{"n_layer": 16, "d_model": 384, "n_head": 12, "n_kv_head": 1, "head_dim": 32, "d_mlp": 1536, "vocab_size": 4096, "activation": "gelu", "norm": "layernorm", "norm_place": "pre", "norm_eps": 1e-05, "positions": "rope", "rope_base": 2470.0, "rope_fraction": 1.0, "qk_norm": false, "attn_scale": 0.177, "bias": "none", "tie_embeddings": true, "parallel_block": true, "extras": ["capped logits"], "init": "trunc", "init_std_qkv": 0.0185, "init_std_o": 0.0, "init_std_up": 0.0185, "init_std_down": 0.0, "optimizer": "soap_variant", "lr": 0.00562, "lr_mult_up": 0.939, "beta1": 0.95, "beta2": 0.98, "lr_head": 0.00837, "grad_clip": 0.5, "warmup_steps": 200, "schedule": "wsd", "decay_fraction": 0.689, "decay_shape": "pow", "final_lr_fraction": 0.0, "batch_tokens": 131072, "seq_len": 1024, "doc_mask": true, "train_tokens": 488800000, "steps": 3730, "dataset": "wikipedia_en"}
Each number is 50 + 15 x the weight over its row's rms, rounded and kept within 0 to 99. Layers, rows and columns count from 0. The size before them is the row's rms in percent of the matrix's.

# layer 13 MLP down (transposed), 1536x384, rms 0.199, rows 809-825, columns 96-191
107:73 71 44 47 57 26 47 48 75 67 42 58 40 72 23 56 47 44 43 64 63 38 41 40 27 46 68 37 33 49 78 30 47 59 43 31 68 66 28 67 57 62 40 22 49 73 55 44 65 67 33 52 45 55 36 29 41 36 33 72 65 24 81 55 66 52 56 41 57 30 40 54 67 61 40 81 51 50 65 66 38 54 57 36 58 34 56 40 23 61 38 19 31 69 73 72
093:48 56 71 08 30 44 47 11 51 26 47 48 54 44 61 71 18 64 40 64 48 29 51 45 36 64 49 37 41 37 55 71 67 42 44 49 90 48 45 72 71 50 44 54 62 48 51 49 18 27 36 56 45 48 33 32 52 45 43 25 53 36 49 69 35 25 43 30 60 71 57 49 45 52 31 69 53 30 44 80 49 59 21 54 44 51 62 38 45 77 65 43 42 40 49 37
097:33 35 57 31 43 79 51 26 47 56 33 59 32 99 44 39 55 42 51 51 62 64 74 73 76 47 31 62 27 22 50 34 41 65 81 51 42 38 76 36 80 46 29 73 32 15 57 46 55 56 50 52 32 43 41 70 77 30 48 35 39 46 69 40 48 56 40 58 47 47 37 30 35 40 40 32 23 32 57 43 66 74 61 62 71 53 31 44 51 58 36 53 41 62 34 55
100:59 60 43 47 64 75 62 47 55 62 74 66 58 58 34 39 42 56 55 49 66 57 45 50 44 74 49 34 45 19 45 62 50 66 52 54 49 28 23 26 21 41 54 62 46 59 43 64 42 37 52 41 47 45 52 77 32 52 35 40 52 53 34 51 16 49 71 40 36 69 38 67 40 55 57 71 34 20 57 50 65 40 45 66 63 76 68 41 32 70 57 40 69 59 49 76
101:35 18 38 51 41 48 58 52 36 32 29 53 58 34 25 61 52 66 59 47 29 55 34 54 58 24 41 75 49 47 50 60 25 45 71 18 42 46 21 59 24 58 38 54 36 67 33 34 54 48 39 57 21 20 33 59 45 58 38 58 42 61 65 67 48 49 60 63 06 44 29 52 46 58 18 33 49 22 56 35 51 45 44 44 37 48 41 00 50 48 70 21 54 39 68 48
103:56 48 29 48 63 67 31 39 67 86 68 68 60 57 71 50 42 50 46 60 70 24 53 46 28 51 29 27 55 49 66 13 66 39 42 44 46 65 39 46 45 79 44 78 62 61 72 47 67 42 49 70 58 66 53 54 53 47 48 40 60 56 59 56 33 44 64 42 39 54 61 30 37 50 58 75 55 60 32 48 44 52 62 47 32 46 33 37 40 50 45 50 73 75 45 39
081:47 45 42 54 35 44 39 38 57 65 45 55 23 47 62 49 49 34 57 23 23 40 39 33 28 80 30 57 52 66 54 49 51 49 67 76 92 48 45 55 37 47 52 48 35 74 58 46 33 71 39 28 45 54 66 41 45 49 66 52 66 55 38 65 75 39 28 57 36 44 52 38 41 48 43 56 31 75 67 61 82 68 27 42 14 69 50 61 51 73 63 61 52 53 62 99
103:47 41 45 39 71 67 44 44 43 45 53 58 42 32 65 35 43 24 65 55 46 58 43 53 51 39 58 36 62 34 35 61 59 54 47 24 50 75 39 73 26 73 87 71 47 56 34 40 22 35 36 47 83 60 24 72 57 38 36 44 55 36 59 76 59 38 53 60 62 54 48 55 34 37 43 62 35 28 52 55 37 56 77 45 60 37 54 74 27 60 54 56 31 55 56 49
099:34 65 50 32 32 38 53 25 57 40 59 36 43 52 80 69 52 48 79 54 53 54 48 45 30 34 20 51 40 64 31 05 55 46 47 50 63 35 52 47 46 76 31 56 26 28 37 59 63 60 58 48 37 61 71 49 41 34 56 37 52 48 36 60 62 28 59 35 58 57 49 63 43 19 44 39 24 56 19 74 22 77 37 50 60 32 46 10 60 47 60 43 22 46 72 63
101:52 56 40 49 34 37 75 43 49 59 64 38 34 29 70 41 43 33 57 34 19 41 03 64 59 44 44 39 54 45 32 50 54 43 32 49 71 37 54 30 56 52 20 34 46 34 59 44 75 24 45 15 27 43 44 60 69 71 38 40 61 44 46 26 48 60 84 32 59 43 52 11 52 59 44 72 77 58 51 39 72 32 53 83 34 72 49 52 60 37 43 56 33 45 63 48
103:50 65 37 25 34 45 64 40 42 56 58 52 67 31 37 62 52 60 56 42 53 41 59 29 45 68 31 62 77 48 33 49 64 41 46 28 28 15 71 25 49 42 58 75 56 52 63 47 58 37 38 43 49 39 52 57 54 50 46 41 27 37 58 46 63 37 55 45 57 43 70 46 41 59 45 84 38 51 42 49 59 30 70 75 67 64 25 38 33 58 52 61 32 44 69 41
104:52 51 59 46 49 25 40 70 48 40 48 38 68 33 64 40 60 25 70 62 46 51 30 45 51 73 34 66 27 46 45 38 45 43 70 35 34 57 70 62 38 41 56 28 47 40 55 55 64 51 27 27 59 20 39 41 41 62 45 69 57 48 36 54 55 51 31 68 35 35 37 86 40 21 58 49 50 19 51 57 35 52 38 58 35 50 54 44 49 58 61 41 62 35 50 50
101:40 69 52 52 65 56 70 44 48 36 67 32 76 59 54 28 38 44 36 41 44 47 33 51 54 48 72 35 32 47 48 42 55 32 21 45 54 61 52 43 67 47 68 69 65 39 19 53 47 27 52 33 60 79 41 43 57 37 80 23 40 43 38 41 51 59 33 52 49 53 42 44 46 55 55 34 48 55 55 58 48 65 42 57 21 72 14 57 56 54 50 57 25 45 61 32
104:17 47 56 40 60 50 50 47 38 53 29 54 55 44 69 37 68 46 49 71 79 24 48 16 47 28 56 54 30 53 31 50 63 57 56 68 38 75 55 56 36 33 42 10 70 40 46 56 25 45 23 68 41 42 39 30 59 56 55 60 40 35 69 32 55 30 47 28 42 63 36 44 39 51 43 33 42 52 49 50 54 40 48 43 29 37 45 57 44 50 37 24 44 89 57 61
100:31 61 45 71 02 79 42 66 30 30 44 64 38 28 37 58 34 40 64 42 40 53 39 61 55 55 83 20 52 29 43 36 27 55 57 48 68 33 27 50 46 31 45 48 43 79 54 54 57 51 42 52 46 60 52 50 63 49 49 58 30 24 50 59 68 66 47 71 49 53 63 68 75 61 49 72 56 60 45 61 60 67 71 53 45 40 30 27 22 50 51 51 59 53 45 45
104:41 67 72 71 52 32 59 52 23 52 38 58 73 82 51 31 45 54 27 42 57 29 64 34 62 15 37 43 28 62 40 57 25 55 68 46 44 44 45 37 48 56 53 49 30 21 47 49 79 31 51 45 42 40 52 48 35 45 54 25 61 51 81 76 34 53 29 35 54 44 61 48 55 40 55 53 41 36 73 57 42 23 69 49 58 67 57 63 57 31 55 52 36 45 40 38
100:30 62 41 42 59 45 42 38 69 31 55 63 39 28 65 60 43 16 53 50 30 77 51 42 43 48 55 55 35 63 73 58 49 26 56 51 56 49 81 62 53 48 20 74 31 42 33 12 49 70 69 81 36 59 37 51 26 50 47 42 42 54 46 62 65 49 53 60 47 70 44 39 29 41 59 75 59 47 64 57 10 46 34 61 22 63 30 56 38 47 54 51 73 59 32 60
# layer 13 MLP up, 1536x384, rms 0.166, rows 810-826, columns 96-191
105:49 36 30 55 45 50 69 39 23 59 43 41 43 46 65 45 38 67 37 47 64 41 68 56 61 65 26 32 46 27 55 41 54 73 55 35 65 23 59 39 03 61 93 41 63 67 59 20 51 39 36 69 66 67 98 52 41 54 55 60 36 56 55 44 38 41 38 30 58 57 58 41 38 63 45 36 50 29 39 73 40 68 31 46 27 34 45 52 80 59 23 41 41 56 71 62
102:38 53 53 17 36 89 41 41 72 51 69 43 35 37 49 46 55 41 59 44 47 39 64 56 49 70 49 31 56 53 47 38 70 44 33 40 76 26 46 64 51 37 45 42 77 30 52 69 58 60 54 25 63 51 44 37 44 56 50 68 50 64 74 70 61 54 28 54 64 76 25 30 45 76 46 41 66 51 27 65 59 42 66 21 54 44 52 75 34 37 54 40 33 36 53 23
105:46 53 69 19 41 53 33 33 56 36 81 78 75 28 53 57 47 18 34 49 69 56 55 42 46 60 60 48 68 50 55 61 41 66 88 41 63 69 41 67 49 30 60 40 53 55 46 53 22 55 46 60 44 47 49 65 65 49 36 54 47 56 47 45 53 47 48 44 52 45 57 42 62 32 39 60 26 44 66 36 58 41 20 41 68 64 49 79 49 46 32 49 39 56 69 64
099:27 45 56 36 54 71 70 45 46 70 59 71 55 64 51 67 45 75 50 60 46 37 52 26 52 49 44 20 57 84 73 53 55 40 40 77 30 38 56 35 58 45 87 52 44 59 48 48 53 29 63 27 61 73 54 48 59 89 30 31 52 71 30 68 51 52 72 77 25 47 51 49 54 74 49 35 46 47 60 46 50 55 61 79 62 47 51 33 65 65 46 47 69 53 61 36
099:25 46 47 36 38 29 59 50 33 38 53 63 35 38 52 31 52 55 57 23 44 49 54 34 44 27 44 58 46 66 38 38 59 51 69 59 36 79 49 73 59 62 52 51 59 54 59 48 44 37 74 71 56 39 20 44 69 51 51 68 78 51 75 74 30 62 58 43 35 40 51 45 59 48 45 46 34 51 30 22 79 67 59 35 36 13 29 34 42 40 47 44 60 48 19 46
085:46 56 49 44 53 68 26 68 64 49 58 42 50 41 32 44 36 68 65 46 63 40 92 53 52 51 77 56 68 48 52 40 45 57 45 43 54 28 23 43 40 70 58 57 75 59 27 32 56 66 21 44 72 78 27 38 52 70 69 48 72 65 67 41 45 53 58 31 46 36 41 45 32 65 36 59 60 13 45 56 50 69 79 54 54 41 52 64 46 42 55 25 61 38 36 51
102:16 58 70 35 51 36 33 37 49 45 57 59 38 35 74 45 40 53 63 19 60 40 45 38 42 51 61 53 57 55 55 46 39 44 32 39 62 30 51 76 43 68 31 57 46 62 41 40 34 67 31 49 39 70 51 63 34 36 48 77 51 50 40 74 43 68 21 61 60 43 54 53 38 44 69 47 25 66 66 44 52 38 69 12 43 17 50 38 61 50 27 49 32 61 80 19
095:62 62 49 56 58 36 67 70 35 18 28 52 31 52 42 36 41 36 57 54 40 47 74 48 38 38 33 61 47 69 55 38 62 49 42 33 58 73 34 58 40 78 52 44 69 43 17 68 31 46 57 28 46 56 58 72 32 67 45 47 36 59 52 64 63 33 69 60 52 32 16 51 38 53 37 47 43 54 32 39 72 23 58 20 60 48 55 32 37 30 79 67 60 58 59 47
100:59 52 58 62 16 24 64 45 21 36 39 50 37 39 97 67 72 72 60 50 36 31 61 53 61 75 45 53 47 45 54 60 25 40 67 56 65 54 56 63 51 42 49 52 52 41 68 77 56 34 33 59 60 42 43 43 79 74 51 53 57 60 38 29 77 66 56 42 58 63 57 46 35 73 38 77 45 58 63 51 65 41 26 56 56 74 47 57 69 68 17 54 65 77 81 32
102:30 54 50 41 66 26 31 26 68 15 56 76 15 43 79 42 58 57 43 43 37 43 78 54 42 33 52 53 69 47 62 56 52 62 67 37 36 39 55 39 56 51 73 58 56 63 61 19 43 48 38 48 55 59 31 50 33 43 34 69 46 49 49 43 67 51 44 70 71 17 63 56 65 53 42 79 83 72 64 33 78 52 54 74 38 31 63 61 61 29 79 45 79 44 30 46
097:40 55 41 68 57 53 40 42 35 81 61 39 28 51 68 45 56 60 50 44 44 46 50 33 67 47 48 47 30 44 65 48 92 49 45 43 44 71 58 60 72 59 56 63 24 32 48 82 34 70 30 59 51 40 81 75 28 38 25 60 65 24 63 61 50 61 52 86 61 28 31 73 55 42 54 39 46 81 58 48 43 32 45 53 70 34 55 37 44 50 40 52 50 41 55 55
096:42 90 59 24 32 46 48 57 37 41 49 51 44 57 26 44 71 78 58 38 70 51 69 55 63 41 53 43 33 26 54 78 81 67 59 55 47 26 16 44 26 37 54 73 80 58 56 32 23 54 54 35 49 43 38 43 64 48 63 59 72 39 34 60 66 40 58 42 25 62 75 54 52 65 14 31 41 35 52 62 49 42 33 34 55 52 44 34 30 67 40 56 54 68 41 83
093:06 46 50 74 67 58 59 39 52 43 57 68 52 24 58 47 63 64 54 44 52 46 70 55 29 52 71 32 50 37 51 46 46 25 58 27 62 53 52 36 60 34 70 41 46 65 61 59 50 57 43 24 53 49 52 32 44 51 42 26 64 59 50 31 63 23 47 59 39 64 60 59 11 33 57 31 53 70 59 21 40 31 57 41 64 54 63 38 38 03 48 30 67 48 36 61
092:57 38 43 46 45 68 55 38 45 69 54 58 53 50 29 46 34 63 43 52 39 25 66 52 60 46 68 39 41 66 43 61 33 53 61 52 17 44 50 49 38 32 43 60 92 54 76 32 36 40 50 59 51 55 72 47 20 70 46 54 50 40 47 43 66 43 70 33 45 80 52 78 22 54 62 53 49 31 70 29 49 65 52 59 56 28 36 64 73 37 62 48 37 30 42 68
103:60 30 64 54 25 48 51 52 69 68 43 53 58 23 28 33 50 40 35 37 47 18 42 42 51 50 27 48 49 13 22 26 35 91 55 66 41 51 56 25 47 59 48 75 45 57 63 70 53 46 44 22 34 47 55 59 58 66 43 31 63 87 53 57 48 49 86 36 38 41 34 27 48 56 59 52 57 75 62 27 29 60 43 41 45 48 35 37 55 34 47 42 48 55 24 43
092:69 34 57 31 51 59 53 72 45 44 70 31 36 24 74 59 45 53 21 70 65 67 47 49 20 65 47 59 49 77 68 52 46 54 59 22 60 50 26 64 42 74 55 42 36 43 63 96 47 66 31 40 39 58 38 67 45 55 17 66 56 56 23 62 41 46 43 64 42 29 40 47 64 25 63 50 32 29 53 35 60 34 34 40 45 26 57 49 54 43 70 42 48 51 53 27
097:37 46 49 44 45 46 75 50 33 66 66 59 42 53 47 50 64 65 39 63 45 58 64 32 56 38 60 48 49 56 51 26 50 52 48 59 30 68 40 54 58 47 39 25 50 57 57 73 29 50 58 36 84 59 42 37 56 57 56 67 43 62 37 58 56 59 65 77 35 38 49 46 54 52 69 77 61 32 86 60 73 67 41 47 47 30 59 50 50 37 64 72 70 56 33 41